From a checkpoint of a small transformer trained on Wikipedia.
Size: 4 heads of 128 (1 for keys and values), MLP 704 SwiGLU.
Each number is 200 + 40 x the weight over its row's rms, rounded and kept within 0 to 999. Layers, rows and columns count from 0. The size before them is the row's rms in percent of the matrix's.

# layer 4 MLP down, 256x704, rms 0.184, rows 80-159, columns 528-615
094,211,191,241,191,184,215,220,143,162,197,230,228,169,238,213,117,180,231,207,205,198,103,174,235,199,247,198,259,281,196,200,149,174,174,247,181,253,199,231,190,205,191,159,198,136,237,131,193,219,214,181,172,193,196,199,141,214,154,265,215,298,206,207,179,201,231,180,195,222,275,192,241,153,186,232,185,220,201,125,177,228,173,148,239,229,316,163,255
099,275,196,163,193,131,217,205,211,228,249,243,211,220,178,181,247,241,150,189,223,159,246,234,246,246,222,297,242,193,223,165,170,237,233,214,207,187,142,160,165,146,202,233,155,200,196,256,192,158,279,152,175,198,181,257,184,195,193,195,232,284,226,158,172,198,236,193,192,143,171,239,202,211,238,223,199,148,186,217,149,211,190,183,257,195,114,151,201
097,204,233,193,158,229,206,127,239,201,240,202,205,244,181,209,242,298,261,155,197,280,173,205,198,154,255,132,147,291,220,121,156,196,210,151,205,187,229,136,156,251,232,297,184,139,248,232,171,183,211,198,194,187,186,247,216,234,291,172,207,217,255,94,218,164,201,241,250,158,166,186,287,232,142,234,216,248,105,236,211,235,158,181,127,166,197,174,199
100,137,152,240,168,200,191,191,241,217,164,204,234,254,168,241,192,180,230,246,188,190,168,226,175,226,253,235,155,205,249,203,216,178,87,186,207,151,176,209,210,252,247,223,315,228,208,178,144,213,187,154,153,229,179,134,229,161,208,182,187,199,179,203,208,197,243,173,180,217,194,219,219,139,155,118,199,88,166,141,220,224,193,197,221,133,290,120,192
095,232,242,187,112,231,224,174,202,193,194,209,154,226,248,215,225,174,153,166,138,205,265,156,263,158,229,185,122,143,195,245,283,204,231,213,200,198,218,173,205,296,236,265,221,188,218,153,102,183,173,158,238,220,189,138,209,274,220,216,190,160,256,170,165,177,139,295,277,246,224,169,144,210,195,157,240,204,337,145,141,148,211,292,224,186,186,224,247
100,120,161,246,215,185,280,243,158,178,230,230,177,176,216,158,227,185,214,186,189,141,252,241,254,164,257,171,192,191,211,247,205,192,205,174,231,206,202,274,183,189,246,161,197,118,202,191,203,213,215,215,200,261,279,181,193,275,184,92,177,180,242,219,235,175,255,162,215,181,242,193,255,207,200,164,242,165,136,222,207,222,194,210,147,200,159,203,223
100,220,193,155,200,222,172,168,205,153,211,337,203,139,158,196,198,138,225,120,187,207,224,260,232,209,214,238,199,272,253,218,174,259,204,247,229,185,226,217,198,178,156,208,245,212,221,192,155,209,239,237,196,186,239,219,198,265,256,207,175,121,222,183,191,170,191,150,185,198,192,203,250,206,222,250,172,223,198,229,147,184,138,221,172,251,160,145,205
100,172,236,199,241,179,208,139,158,200,210,262,233,145,165,175,169,156,184,221,190,204,220,191,183,182,174,166,191,138,180,195,194,206,213,292,253,165,199,185,200,176,174,243,149,196,200,215,228,172,138,148,163,165,164,156,274,257,178,240,245,191,225,253,215,273,176,206,206,158,209,205,115,223,196,214,204,203,156,187,244,194,277,230,199,207,234,65,203
105,193,136,177,214,202,224,219,228,193,92,175,216,173,219,182,206,253,229,250,141,210,298,173,226,245,226,225,206,250,245,218,257,208,192,214,175,127,164,173,179,201,231,203,186,171,150,213,208,157,186,151,208,202,195,184,181,180,236,210,193,230,202,176,184,217,145,180,198,161,205,245,187,171,224,241,111,185,173,214,194,212,223,173,197,227,146,236,165
099,218,163,233,186,266,222,182,291,160,199,183,130,186,129,318,218,100,145,160,191,191,227,184,261,184,135,210,139,267,205,195,161,265,180,167,181,193,264,170,157,190,131,244,238,168,228,186,241,172,165,196,179,214,112,270,201,133,189,190,211,263,217,254,278,197,209,172,146,134,295,130,142,234,193,239,250,196,171,186,152,107,220,211,93,222,157,181,171
130,200,230,219,166,175,217,184,171,211,213,264,275,218,210,235,152,223,184,185,148,183,241,237,229,230,227,264,196,160,148,262,176,163,211,224,224,134,238,178,140,136,261,267,204,192,265,193,171,135,206,256,218,242,206,121,133,176,168,198,254,277,94,214,210,163,206,181,193,232,304,182,196,211,189,251,224,191,221,200,165,235,141,171,203,228,238,193,186
098,185,153,101,245,220,164,300,194,169,227,218,192,206,156,213,143,112,195,179,224,286,222,135,239,227,219,242,173,123,244,198,189,236,208,214,215,209,153,221,244,179,223,223,216,219,226,178,272,228,136,175,293,234,199,215,122,171,156,219,232,212,236,200,289,260,204,167,229,250,250,113,189,215,219,187,159,232,192,194,206,216,261,183,265,152,220,212,235
101,186,250,283,219,204,246,200,118,231,226,218,213,203,198,218,212,210,202,268,168,180,255,179,178,301,284,197,199,131,167,163,193,192,124,206,187,255,211,202,230,207,148,252,133,220,183,293,157,253,172,212,252,174,166,161,228,171,180,143,214,207,241,203,217,187,221,260,254,163,230,162,239,229,202,183,189,209,125,163,183,182,228,202,229,169,214,229,192
102,228,257,167,223,204,206,206,258,179,295,235,240,224,159,184,154,165,255,247,210,224,183,239,116,200,220,198,142,217,222,203,204,248,181,195,215,226,198,228,228,185,230,222,116,201,168,234,192,132,221,266,270,210,81,246,193,182,156,128,187,220,189,207,232,183,249,263,190,173,252,200,190,208,198,144,214,146,248,170,151,171,173,217,197,158,209,169,165
098,179,225,215,265,267,201,127,175,301,217,211,279,201,187,171,234,185,209,171,233,198,204,104,176,216,201,179,201,263,179,121,180,218,220,211,217,216,189,242,192,224,240,205,239,193,214,201,161,221,239,168,204,151,194,211,195,189,194,114,208,174,202,154,173,114,219,189,151,192,173,166,241,98,187,196,169,236,254,188,145,186,189,205,272,220,252,209,189
095,177,166,213,177,262,198,248,180,195,149,179,213,270,137,259,156,247,247,159,198,231,161,169,183,100,216,256,156,314,173,182,240,200,272,206,160,205,193,184,148,265,223,222,258,177,197,151,242,190,148,183,175,177,210,253,206,173,194,184,183,209,213,189,168,202,146,188,146,173,190,171,170,170,239,270,226,201,272,201,184,153,237,251,172,221,185,192,247
104,171,190,214,195,229,259,224,175,170,184,261,145,143,121,176,200,124,150,236,160,175,166,201,206,135,128,217,230,209,230,253,177,194,234,236,182,208,169,200,232,231,271,185,200,238,156,230,231,179,213,226,174,233,224,221,189,220,239,161,223,197,175,219,288,199,208,256,227,137,211,218,279,234,282,171,179,193,192,208,93,226,139,219,161,173,212,298,216
102,202,242,187,196,230,186,253,150,169,209,203,194,156,148,242,194,186,206,174,221,143,184,197,263,164,170,227,199,223,184,244,149,240,100,131,199,169,178,239,234,178,216,271,160,160,272,239,227,181,209,225,145,153,211,239,169,163,205,237,224,203,226,201,179,138,227,184,276,224,205,228,159,224,217,248,203,249,185,132,208,241,219,158,192,189,188,206,226
097,235,236,139,236,180,183,194,213,195,188,189,265,240,281,241,203,222,182,178,237,197,204,216,184,258,242,190,227,243,182,209,192,195,226,184,132,212,174,192,225,151,219,332,161,184,225,241,161,148,285,236,140,189,225,215,252,190,239,225,246,188,182,247,218,155,146,269,250,206,211,219,293,165,219,157,166,214,265,247,317,207,192,220,182,239,208,187,244
097,213,138,182,266,318,191,209,144,284,287,223,238,194,215,208,229,246,163,245,144,97,180,181,173,203,192,209,186,209,211,209,159,203,171,179,220,206,194,222,208,221,167,231,141,146,172,200,292,164,134,206,241,191,216,287,166,178,198,263,168,179,242,195,112,247,178,176,209,196,173,195,193,238,195,178,203,232,255,216,195,250,207,200,226,215,220,157,199
100,180,149,145,205,168,132,205,267,235,224,154,296,180,246,305,196,248,176,214,237,223,201,224,219,234,169,172,236,193,242,232,199,217,202,248,179,231,160,206,250,79,175,210,248,269,194,156,162,209,185,246,241,215,184,201,204,204,202,212,108,263,156,159,222,208,191,215,195,175,224,237,172,234,230,161,210,187,220,184,218,157,184,189,211,130,235,185,211
094,172,221,220,204,165,245,203,176,215,282,275,197,149,192,179,192,177,194,221,201,154,140,180,185,178,122,158,175,196,199,187,194,226,213,224,155,217,238,212,205,207,213,258,182,239,188,296,167,184,189,251,195,236,183,272,218,157,169,171,304,205,182,209,199,184,172,245,221,289,166,230,172,212,225,233,181,176,185,219,149,150,210,120,158,212,146,169,236
098,210,204,241,186,235,217,230,181,266,244,195,207,217,240,174,245,191,212,176,153,253,179,163,214,241,191,258,153,157,187,242,204,194,248,209,202,165,192,201,160,162,172,202,254,218,132,219,200,191,206,153,231,252,162,171,223,197,186,182,180,250,157,200,218,213,283,207,203,197,152,171,216,168,186,105,252,192,216,212,182,238,246,212,166,219,127,190,164
097,161,143,234,127,165,259,251,200,152,217,205,198,139,140,131,99,219,180,186,163,164,310,209,189,197,263,122,181,197,243,211,210,275,194,130,244,198,213,223,84,200,245,213,170,213,194,244,191,241,188,182,209,218,217,182,231,278,193,203,245,171,146,223,192,145,206,200,206,158,253,149,278,216,132,264,178,142,181,177,210,144,142,161,146,242,233,188,216
101,286,184,240,227,222,153,166,210,133,238,175,248,166,207,182,182,184,183,280,217,180,230,196,182,186,176,252,214,170,249,191,154,170,232,231,173,263,191,67,269,234,211,189,184,207,183,208,251,223,119,156,210,209,178,215,189,263,231,144,202,186,257,195,158,261,237,184,150,151,206,229,207,243,203,183,242,169,298,193,159,129,198,164,200,187,182,155,170
108,190,191,183,235,215,190,239,170,173,219,173,184,154,179,216,188,240,228,246,191,159,248,176,171,225,183,193,228,247,236,204,238,146,213,144,278,232,206,189,257,250,112,135,92,173,188,274,218,218,215,161,192,120,168,230,229,233,163,210,238,205,195,119,184,172,185,265,226,201,214,195,196,202,210,115,119,252,246,192,222,143,228,158,200,205,174,213,133
093,181,96,152,132,224,213,180,171,219,235,285,196,179,177,286,207,167,240,207,169,187,142,189,244,224,222,193,180,149,191,181,175,161,179,207,222,128,175,197,171,189,186,190,148,208,129,213,219,217,237,212,186,180,287,168,203,270,208,293,243,175,225,177,172,212,209,183,197,186,221,198,288,215,256,169,191,285,193,280,190,141,273,128,142,201,243,181,298
097,153,204,246,181,152,201,313,175,230,164,209,276,240,182,271,191,208,200,205,235,214,180,329,211,202,227,180,190,195,190,202,109,238,194,201,242,114,275,188,226,187,225,138,220,199,105,181,260,174,159,256,189,261,234,232,240,204,187,147,134,176,193,211,226,227,154,146,200,224,241,215,184,200,143,235,220,187,148,219,181,264,189,232,217,232,229,203,229
101,196,252,264,243,173,173,213,264,200,193,169,210,248,257,251,207,168,181,203,142,254,229,197,184,260,244,159,221,162,156,220,253,245,203,177,239,171,188,202,254,158,171,230,222,232,143,184,202,302,220,249,203,190,200,181,176,228,175,230,149,179,204,241,227,157,188,184,229,219,226,148,190,218,236,186,196,193,186,156,218,206,141,217,195,230,154,133,249
101,217,221,151,204,196,121,191,286,219,248,164,163,193,164,216,166,217,197,204,145,202,199,220,159,315,232,191,145,182,209,195,267,169,202,221,212,256,231,128,193,192,155,222,184,223,230,270,192,193,211,142,198,169,238,236,120,187,260,178,243,116,107,224,221,178,170,190,225,235,246,220,249,145,218,181,157,187,200,188,176,130,200,147,196,212,186,236,234
101,184,173,196,201,194,207,177,256,240,261,256,213,246,206,282,231,201,186,85,178,258,216,167,209,142,164,173,148,144,196,183,216,273,198,215,195,121,237,199,254,224,182,198,281,153,196,253,189,160,245,151,155,109,201,218,264,166,146,162,171,177,260,226,257,226,203,165,182,172,213,244,189,180,181,215,198,137,223,239,254,189,233,185,195,228,159,197,180
095,184,218,213,228,223,248,175,257,186,253,202,136,195,154,247,201,178,173,260,210,244,215,197,213,233,216,236,202,186,201,217,240,286,167,247,234,216,134,177,197,222,122,236,149,260,217,208,116,252,204,153,160,172,165,150,195,119,232,218,253,165,196,102,187,201,226,241,197,209,303,223,158,183,224,134,239,185,277,184,214,147,332,222,223,256,119,195,158
104,223,196,129,229,121,254,78,244,172,181,231,198,164,260,248,138,147,213,219,224,252,215,238,242,177,247,170,161,175,193,191,209,199,219,197,219,290,212,201,206,224,140,167,144,206,206,201,224,173,190,221,179,134,241,211,184,182,192,324,207,182,213,209,236,176,278,247,216,212,196,167,209,179,217,240,244,175,239,254,238,100,200,176,199,158,264,174,237
101,154,179,243,202,201,231,249,249,185,166,206,210,194,158,130,170,232,196,195,272,160,209,202,244,243,172,168,151,236,212,229,158,227,227,201,184,177,163,210,204,217,181,184,118,156,188,176,164,111,225,163,269,186,255,284,224,218,180,205,208,186,186,208,175,235,175,191,255,183,167,168,206,244,172,187,245,133,146,170,293,212,222,193,196,253,150,252,183
103,200,217,260,164,159,213,174,173,217,296,188,209,108,166,273,213,245,195,149,200,203,187,233,268,240,118,130,189,180,182,177,236,178,113,222,183,203,241,240,197,97,241,199,247,221,87,191,202,295,150,216,138,210,212,156,279,211,223,229,160,245,174,242,217,277,185,216,143,142,202,238,271,218,183,173,225,157,226,224,180,199,197,152,175,214,198,197,147
101,176,243,178,216,250,225,254,240,203,257,173,177,152,177,156,208,251,173,201,188,188,203,264,218,177,181,173,242,190,200,231,224,144,176,178,235,187,260,179,197,223,212,199,184,234,202,223,181,267,208,166,283,154,261,179,176,182,137,227,174,284,162,162,196,160,223,225,163,180,184,192,252,152,267,245,220,242,202,157,275,245,246,166,279,183,156,196,223
100,224,238,238,203,161,214,253,252,214,208,150,227,120,150,157,261,164,176,257,168,131,156,199,163,263,257,272,188,225,195,220,205,201,231,130,273,165,179,257,218,148,272,199,196,192,259,278,233,177,188,214,186,212,174,128,162,192,171,171,264,194,224,229,170,178,169,153,203,208,154,185,242,207,198,227,170,202,127,210,180,178,111,213,215,219,270,154,209
102,194,215,202,194,211,150,238,261,218,145,232,181,160,254,185,166,226,168,178,228,204,204,163,165,206,250,173,183,155,235,256,208,189,175,105,226,120,206,220,232,170,174,155,218,224,221,177,204,175,228,183,172,164,221,222,214,245,257,175,238,182,226,299,257,270,180,213,241,219,198,256,167,216,180,145,245,192,184,165,192,243,239,190,200,188,188,192,204
098,297,167,269,232,204,229,226,189,144,182,197,213,229,220,187,202,207,244,223,227,166,203,159,187,236,274,166,213,167,255,107,162,162,215,251,207,136,225,149,129,281,201,149,181,192,165,207,223,221,178,164,258,198,215,194,262,154,228,260,145,219,162,199,282,167,199,186,139,186,272,187,203,292,218,189,230,124,187,186,130,252,214,224,186,135,211,166,192
107,121,224,211,279,210,172,198,206,241,191,198,220,193,235,185,172,261,234,171,211,184,179,208,109,242,225,206,212,218,185,131,158,162,212,142,184,234,208,180,219,116,136,181,181,209,236,186,193,184,165,160,164,219,261,222,230,238,188,146,199,247,170,193,169,124,230,164,216,137,207,182,221,226,183,194,169,238,236,143,249,230,209,240,241,184,204,185,264
106,193,271,258,286,162,236,234,154,143,230,158,168,182,280,217,273,147,170,228,178,162,177,198,200,213,186,159,206,239,209,301,188,147,197,163,264,239,152,174,118,277,171,200,182,249,255,179,237,201,245,165,174,174,205,253,217,169,234,191,224,248,148,176,198,200,180,244,172,128,225,172,188,174,277,151,203,211,166,246,172,147,206,196,244,182,171,186,223
102,220,265,227,238,146,189,154,209,169,159,225,243,147,136,178,158,209,185,173,182,176,163,183,178,141,154,160,229,264,215,299,118,216,276,194,209,164,200,236,121,221,222,247,191,153,222,117,235,272,224,168,162,224,249,75,158,205,225,153,102,91,175,111,212,228,233,213,97,157,223,211,241,183,122,164,180,263,135,225,170,226,161,173,168,97,157,196,188
097,128,260,122,229,255,169,239,227,195,198,254,172,209,153,271,271,245,273,151,212,230,158,200,217,175,228,196,200,257,146,182,238,155,248,184,280,203,269,243,175,214,226,250,192,230,238,233,213,179,247,234,177,258,169,271,188,142,224,209,112,242,178,202,243,199,179,246,148,129,202,270,229,225,207,256,169,188,169,189,237,243,242,228,263,165,205,255,183
102,236,191,243,172,202,119,138,192,241,196,204,104,235,236,245,226,238,166,222,218,264,185,219,171,185,143,129,101,237,212,216,205,194,225,188,175,196,208,171,251,212,205,226,228,232,179,212,168,202,186,148,154,138,144,195,217,189,202,235,198,178,262,160,212,215,178,158,170,203,171,195,232,235,216,235,295,226,158,251,143,190,145,148,96,162,253,228,120
098,185,157,161,207,238,186,296,188,117,208,172,145,182,242,218,237,184,176,171,298,186,215,176,142,193,218,183,269,241,153,155,175,136,181,235,196,210,167,236,230,138,204,185,258,173,196,235,174,171,169,156,176,246,111,210,200,172,229,207,256,180,199,256,147,239,257,234,228,209,246,207,203,163,204,229,238,226,210,234,190,134,219,187,177,187,189,181,129
104,251,219,266,226,175,232,242,252,180,260,169,241,140,174,125,198,204,191,194,239,228,183,204,234,278,248,254,163,200,164,138,200,229,168,199,125,207,328,136,229,209,208,197,154,138,247,137,179,135,209,240,223,120,172,142,158,234,278,193,218,201,211,149,179,210,179,226,293,194,249,202,282,244,200,271,170,260,246,151,153,262,153,177,249,329,197,202,254
105,220,220,263,176,141,198,223,201,205,241,225,195,226,215,200,217,155,242,147,200,174,223,256,200,175,181,140,219,170,133,141,225,276,192,208,248,183,243,165,252,180,132,228,146,136,172,131,268,210,155,245,322,222,172,272,155,219,248,196,220,209,183,243,148,106,139,200,191,187,176,195,131,243,122,199,242,270,161,158,248,198,167,209,217,183,153,179,211
099,306,173,260,160,190,221,151,182,204,228,189,150,192,174,228,184,185,184,162,162,211,222,153,263,164,199,281,286,293,207,172,197,159,182,224,188,258,304,200,244,195,302,238,244,181,235,210,255,277,180,205,243,252,143,173,143,112,223,163,235,206,203,153,247,203,209,170,205,206,177,238,205,168,210,239,251,185,208,185,217,200,159,228,143,206,219,228,309
101,122,163,266,170,234,217,197,239,153,243,239,194,222,172,199,194,185,230,183,131,181,257,217,278,217,211,176,162,237,174,242,208,177,241,163,166,189,161,185,113,175,171,168,223,305,202,259,146,141,244,176,231,198,196,187,240,212,161,195,169,270,187,211,194,190,266,209,198,173,224,163,218,257,229,204,217,206,185,233,205,194,262,261,207,139,83,225,189
101,135,129,186,236,162,148,201,240,272,231,150,150,148,209,175,153,206,189,229,211,157,215,178,142,205,238,157,182,216,269,205,236,248,196,249,210,310,161,231,230,270,183,209,213,208,163,207,294,224,100,188,246,104,171,222,215,166,154,241,223,247,201,145,273,297,262,183,257,250,168,153,154,218,193,214,190,186,266,212,197,182,215,158,141,223,199,167,187
103,288,176,201,215,141,252,193,207,253,159,244,195,143,167,190,220,162,205,182,157,163,151,241,220,217,187,147,216,194,150,200,258,226,199,192,240,153,223,217,254,123,192,202,186,166,152,164,144,235,268,273,137,176,249,130,210,243,202,143,229,129,167,232,224,179,199,205,230,211,259,221,150,195,242,226,198,242,211,184,140,172,178,261,237,195,275,185,272
098,213,257,216,156,187,169,253,140,181,168,144,197,179,197,181,269,235,185,227,189,296,229,222,235,244,233,147,263,106,136,146,150,188,176,162,228,151,184,191,294,222,206,267,191,182,204,203,261,200,172,242,187,151,228,190,158,211,175,183,202,174,193,201,250,161,187,262,199,239,196,186,249,239,206,206,210,227,220,213,258,166,190,243,185,229,212,217,180
100,145,145,176,167,165,277,263,199,186,240,200,231,184,222,269,281,255,237,140,193,233,170,148,232,239,185,254,227,243,141,168,200,214,191,197,147,238,240,190,223,186,140,172,207,165,117,170,237,166,216,144,179,194,186,169,232,187,261,219,235,202,188,195,210,194,209,248,198,204,189,195,197,240,204,191,200,193,218,150,229,165,204,243,216,206,285,186,190
098,194,208,180,283,190,262,128,196,257,247,147,212,138,183,245,112,194,179,223,164,213,236,261,192,166,208,185,197,204,245,232,163,174,274,222,142,159,160,129,222,147,252,147,133,253,324,141,151,181,205,159,178,156,165,216,216,208,194,235,186,250,145,125,265,185,211,225,177,158,213,290,229,260,211,201,256,230,203,167,188,200,202,183,268,173,258,220,254
100,294,248,138,214,188,179,153,189,207,230,167,175,182,96,156,225,145,168,162,175,248,180,202,171,230,153,149,169,215,170,226,189,216,225,222,210,188,199,140,186,189,264,233,209,147,172,187,223,267,188,283,249,157,185,148,215,160,184,166,206,163,183,174,198,189,145,253,201,138,133,164,191,166,189,161,234,86,251,127,175,261,205,273,258,184,195,252,202
098,202,159,146,257,232,179,259,153,207,158,259,130,125,206,174,162,180,250,176,245,222,188,219,263,244,178,176,222,116,209,240,222,209,169,239,152,152,160,131,188,203,205,250,253,177,225,181,220,155,227,246,205,162,209,202,205,159,246,221,248,172,212,211,193,207,137,213,250,175,184,258,183,168,161,164,207,119,192,231,142,218,243,148,176,250,154,236,178
098,203,160,223,184,179,103,168,171,266,216,169,309,87,114,223,160,196,112,189,131,235,126,160,201,163,212,210,128,276,188,136,216,169,204,197,224,240,217,232,189,194,242,196,181,221,199,208,243,171,241,244,277,136,233,191,204,201,130,186,244,241,240,209,235,217,177,193,199,136,188,198,236,149,149,221,249,216,275,126,180,206,214,241,234,257,289,222,242
097,178,236,158,195,206,233,213,192,204,174,204,193,200,190,228,237,178,206,183,158,174,200,145,165,171,106,274,258,163,196,113,220,205,137,213,209,172,214,184,192,162,202,197,192,183,236,165,217,225,103,197,148,148,208,214,185,220,192,114,236,231,228,251,206,191,161,212,196,178,220,200,184,188,200,224,170,140,275,142,132,215,160,251,196,236,182,163,195
100,228,215,185,230,110,235,145,231,165,275,201,238,209,183,211,154,263,175,122,230,237,149,164,258,201,186,132,244,234,260,188,172,194,166,155,225,202,231,120,203,195,179,229,196,201,271,228,184,188,155,223,175,272,217,176,139,212,167,154,175,232,192,160,214,219,255,210,236,187,204,99,128,227,225,201,231,58,176,190,183,187,150,178,165,260,197,255,173
097,134,231,266,139,168,142,150,214,178,202,182,186,169,208,177,219,212,172,114,142,197,139,167,182,162,201,168,189,138,209,194,218,234,154,181,151,246,226,138,206,228,200,223,212,217,204,99,200,181,212,239,200,226,138,167,266,210,199,155,191,207,211,200,147,198,179,171,221,208,231,221,135,222,194,193,237,206,251,199,134,180,179,227,198,210,221,142,203
093,194,257,165,180,176,111,169,210,241,235,211,244,222,190,195,201,119,148,232,214,197,213,299,158,263,178,111,211,238,226,224,175,233,189,178,284,214,140,163,227,229,196,219,150,187,242,212,220,161,103,256,234,175,204,157,168,166,185,199,246,179,282,189,230,174,244,219,229,180,225,320,166,191,215,87,235,200,192,258,229,210,238,155,178,222,241,226,259
103,295,182,168,230,149,207,105,221,201,139,266,225,141,233,181,203,240,238,169,182,166,169,257,235,169,219,195,187,218,217,213,246,172,104,189,192,205,221,229,171,211,190,187,221,168,221,127,131,216,228,304,206,275,184,231,245,259,160,184,203,194,202,156,259,250,150,259,160,181,263,190,212,165,170,201,172,200,217,136,166,152,239,210,207,192,198,162,225
103,191,199,246,176,150,226,178,227,159,182,167,234,243,244,204,204,264,175,131,152,184,149,240,285,176,222,220,163,260,184,243,223,229,242,119,198,234,211,198,216,207,170,299,245,154,191,192,181,178,134,189,151,278,206,215,254,195,253,206,220,229,222,176,198,208,194,240,203,161,238,217,227,192,219,192,137,239,242,104,172,178,193,200,254,147,220,207,197
096,193,130,159,178,120,159,175,265,234,254,231,246,173,234,261,190,198,227,173,204,310,211,175,215,229,151,184,203,226,226,204,117,156,175,99,213,184,138,242,215,225,212,184,236,134,194,201,254,235,189,224,248,231,156,222,182,214,253,201,180,158,278,232,212,247,195,238,265,183,288,247,198,224,197,114,206,306,159,185,150,221,176,232,193,170,149,192,159
098,234,178,189,204,246,219,183,157,196,196,200,168,205,234,260,227,210,187,199,178,238,127,247,199,177,133,196,73,230,185,275,153,161,173,162,175,233,205,168,219,267,260,223,221,241,237,144,175,188,198,163,224,200,215,193,296,97,176,274,245,294,150,285,263,211,217,221,187,218,190,200,210,203,196,173,255,156,187,191,174,281,196,225,201,166,231,247,144
096,227,235,177,217,141,178,205,129,111,188,160,229,219,241,200,163,198,138,192,152,217,195,243,237,195,201,159,184,205,150,221,231,191,206,157,267,182,171,201,247,115,227,201,171,136,205,152,223,157,209,183,173,249,200,178,245,166,292,205,156,217,235,242,153,203,233,235,178,203,220,278,249,259,191,233,222,239,195,195,171,155,177,188,183,143,179,245,186
095,224,155,178,256,145,199,183,93,184,216,124,159,214,201,218,231,232,210,213,252,210,195,256,240,217,200,211,215,72,194,164,201,146,194,258,240,147,215,199,180,247,199,196,249,135,206,213,230,193,254,189,179,219,228,185,174,238,256,220,181,167,205,170,210,208,184,111,256,235,178,144,160,162,221,189,196,163,229,251,174,206,200,191,148,209,192,165,163
098,199,185,251,174,245,187,205,230,162,203,181,102,99,271,159,155,175,203,160,138,145,176,245,233,204,247,162,143,184,152,129,187,221,188,243,211,129,198,201,257,164,247,206,154,145,243,230,167,189,228,280,235,177,302,311,194,198,174,236,170,220,217,195,260,235,219,232,164,218,270,204,192,105,158,184,109,221,216,144,214,234,167,223,158,143,266,167,234
100,165,201,230,183,155,200,241,145,217,205,255,232,122,196,134,148,261,188,209,165,158,223,210,271,220,133,222,248,206,240,197,165,237,174,183,272,183,153,230,295,145,222,203,151,181,225,197,201,196,230,149,196,181,174,174,240,181,177,260,208,198,220,190,234,130,174,144,182,251,206,153,215,204,111,180,165,222,96,224,214,166,197,226,126,253,254,140,174
095,191,244,112,234,148,247,251,222,231,258,218,112,200,128,231,212,204,211,207,118,238,270,224,211,200,170,173,180,225,228,151,219,251,203,157,179,244,266,248,207,161,201,205,209,187,146,150,253,175,189,243,198,147,254,215,161,187,166,264,215,220,167,167,270,193,208,272,198,176,169,187,225,292,237,148,191,203,250,181,245,200,264,274,131,103,244,202,152
097,189,215,130,137,157,262,305,197,152,195,203,227,196,234,172,249,175,199,109,258,192,171,238,241,143,165,215,232,158,207,213,178,247,241,275,137,214,162,130,182,198,217,203,187,193,200,177,187,162,167,184,244,141,200,235,266,156,143,308,275,152,125,188,215,196,213,222,231,189,256,184,149,212,233,231,147,204,231,134,131,167,230,181,156,186,213,250,205
095,161,224,183,227,237,224,251,220,194,264,183,188,243,230,221,144,206,179,235,152,176,149,278,202,186,185,223,207,233,231,192,152,192,257,210,204,229,164,154,169,163,88,207,157,174,244,149,222,182,219,222,231,167,203,266,177,178,208,209,207,146,219,172,208,194,218,187,159,190,205,178,146,245,118,187,149,226,174,219,235,204,259,185,149,201,173,242,234
103,136,194,196,169,228,175,233,245,258,189,189,173,251,184,245,114,152,107,185,218,183,90,176,209,155,236,208,128,165,177,180,218,202,214,214,252,123,186,232,164,189,194,231,184,215,173,165,211,217,130,231,185,216,140,257,239,266,211,210,170,142,142,179,201,218,178,173,166,236,245,173,225,178,132,136,152,173,216,134,250,193,153,207,184,278,222,191,206
099,243,158,199,270,201,256,252,248,188,221,194,245,213,227,256,271,264,238,159,207,222,224,258,229,196,197,210,171,211,156,208,253,251,186,218,195,267,157,206,182,132,102,217,215,250,188,273,145,205,181,196,182,203,108,201,160,212,240,154,136,214,254,154,174,147,161,273,134,167,118,183,232,214,226,197,190,210,250,150,164,223,209,204,225,224,210,236,217
103,265,158,184,215,187,247,233,190,138,156,185,309,198,168,173,249,249,174,251,128,248,198,194,261,204,171,140,201,143,259,222,202,179,256,162,190,212,228,180,227,253,241,202,198,217,250,150,168,245,230,162,214,185,211,229,118,199,178,175,188,224,285,160,187,167,178,222,255,192,217,200,221,223,192,235,173,201,202,119,110,178,235,220,199,182,300,200,165
099,156,190,213,194,127,179,191,108,160,225,241,144,116,219,132,203,209,188,234,155,147,184,259,190,186,207,205,164,276,161,139,244,166,226,276,163,183,226,180,207,238,234,144,179,272,225,201,190,108,221,220,93,97,226,157,196,203,207,207,147,197,214,256,219,213,163,185,222,198,209,166,213,278,195,211,224,140,200,234,170,252,228,128,140,184,217,134,194
105,206,244,258,213,230,238,165,251,159,286,174,194,121,170,171,159,166,157,204,159,227,248,168,178,260,187,218,136,169,194,238,244,205,238,192,182,216,210,170,237,257,132,169,125,138,191,193,153,248,163,197,294,250,168,177,203,212,193,259,178,232,291,202,248,197,223,201,228,217,162,221,132,258,223,191,207,151,246,224,178,141,257,259,231,145,210,190,182
101,269,196,262,289,162,185,207,186,161,189,143,185,189,203,149,206,178,166,293,101,213,160,139,195,253,182,193,155,200,231,200,236,211,208,205,233,233,265,187,219,151,186,180,131,249,160,214,223,133,244,174,194,257,239,179,243,176,251,166,170,133,266,229,183,181,190,156,177,229,273,228,198,186,202,187,215,164,168,222,198,174,280,184,202,210,238,244,253
101,159,265,160,232,165,175,226,268,219,214,245,233,174,203,245,186,224,190,102,248,237,194,177,224,209,198,122,248,216,252,197,228,178,250,168,213,155,276,185,138,213,210,215,239,190,175,219,201,174,254,159,137,224,203,141,233,245,190,212,204,153,258,197,232,275,156,187,205,173,255,211,179,215,191,326,170,176,241,241,217,238,259,261,138,158,168,133,155
101,215,103,207,185,183,220,143,246,157,296,225,177,254,240,183,209,153,174,150,170,228,174,230,312,288,188,214,247,210,151,231,190,215,244,174,181,156,230,248,184,193,126,246,235,171,184,256,199,151,232,254,230,220,156,181,203,234,179,205,255,270,256,197,239,147,272,271,272,177,205,199,190,179,206,170,206,261,178,208,257,168,206,161,235,233,230,184,111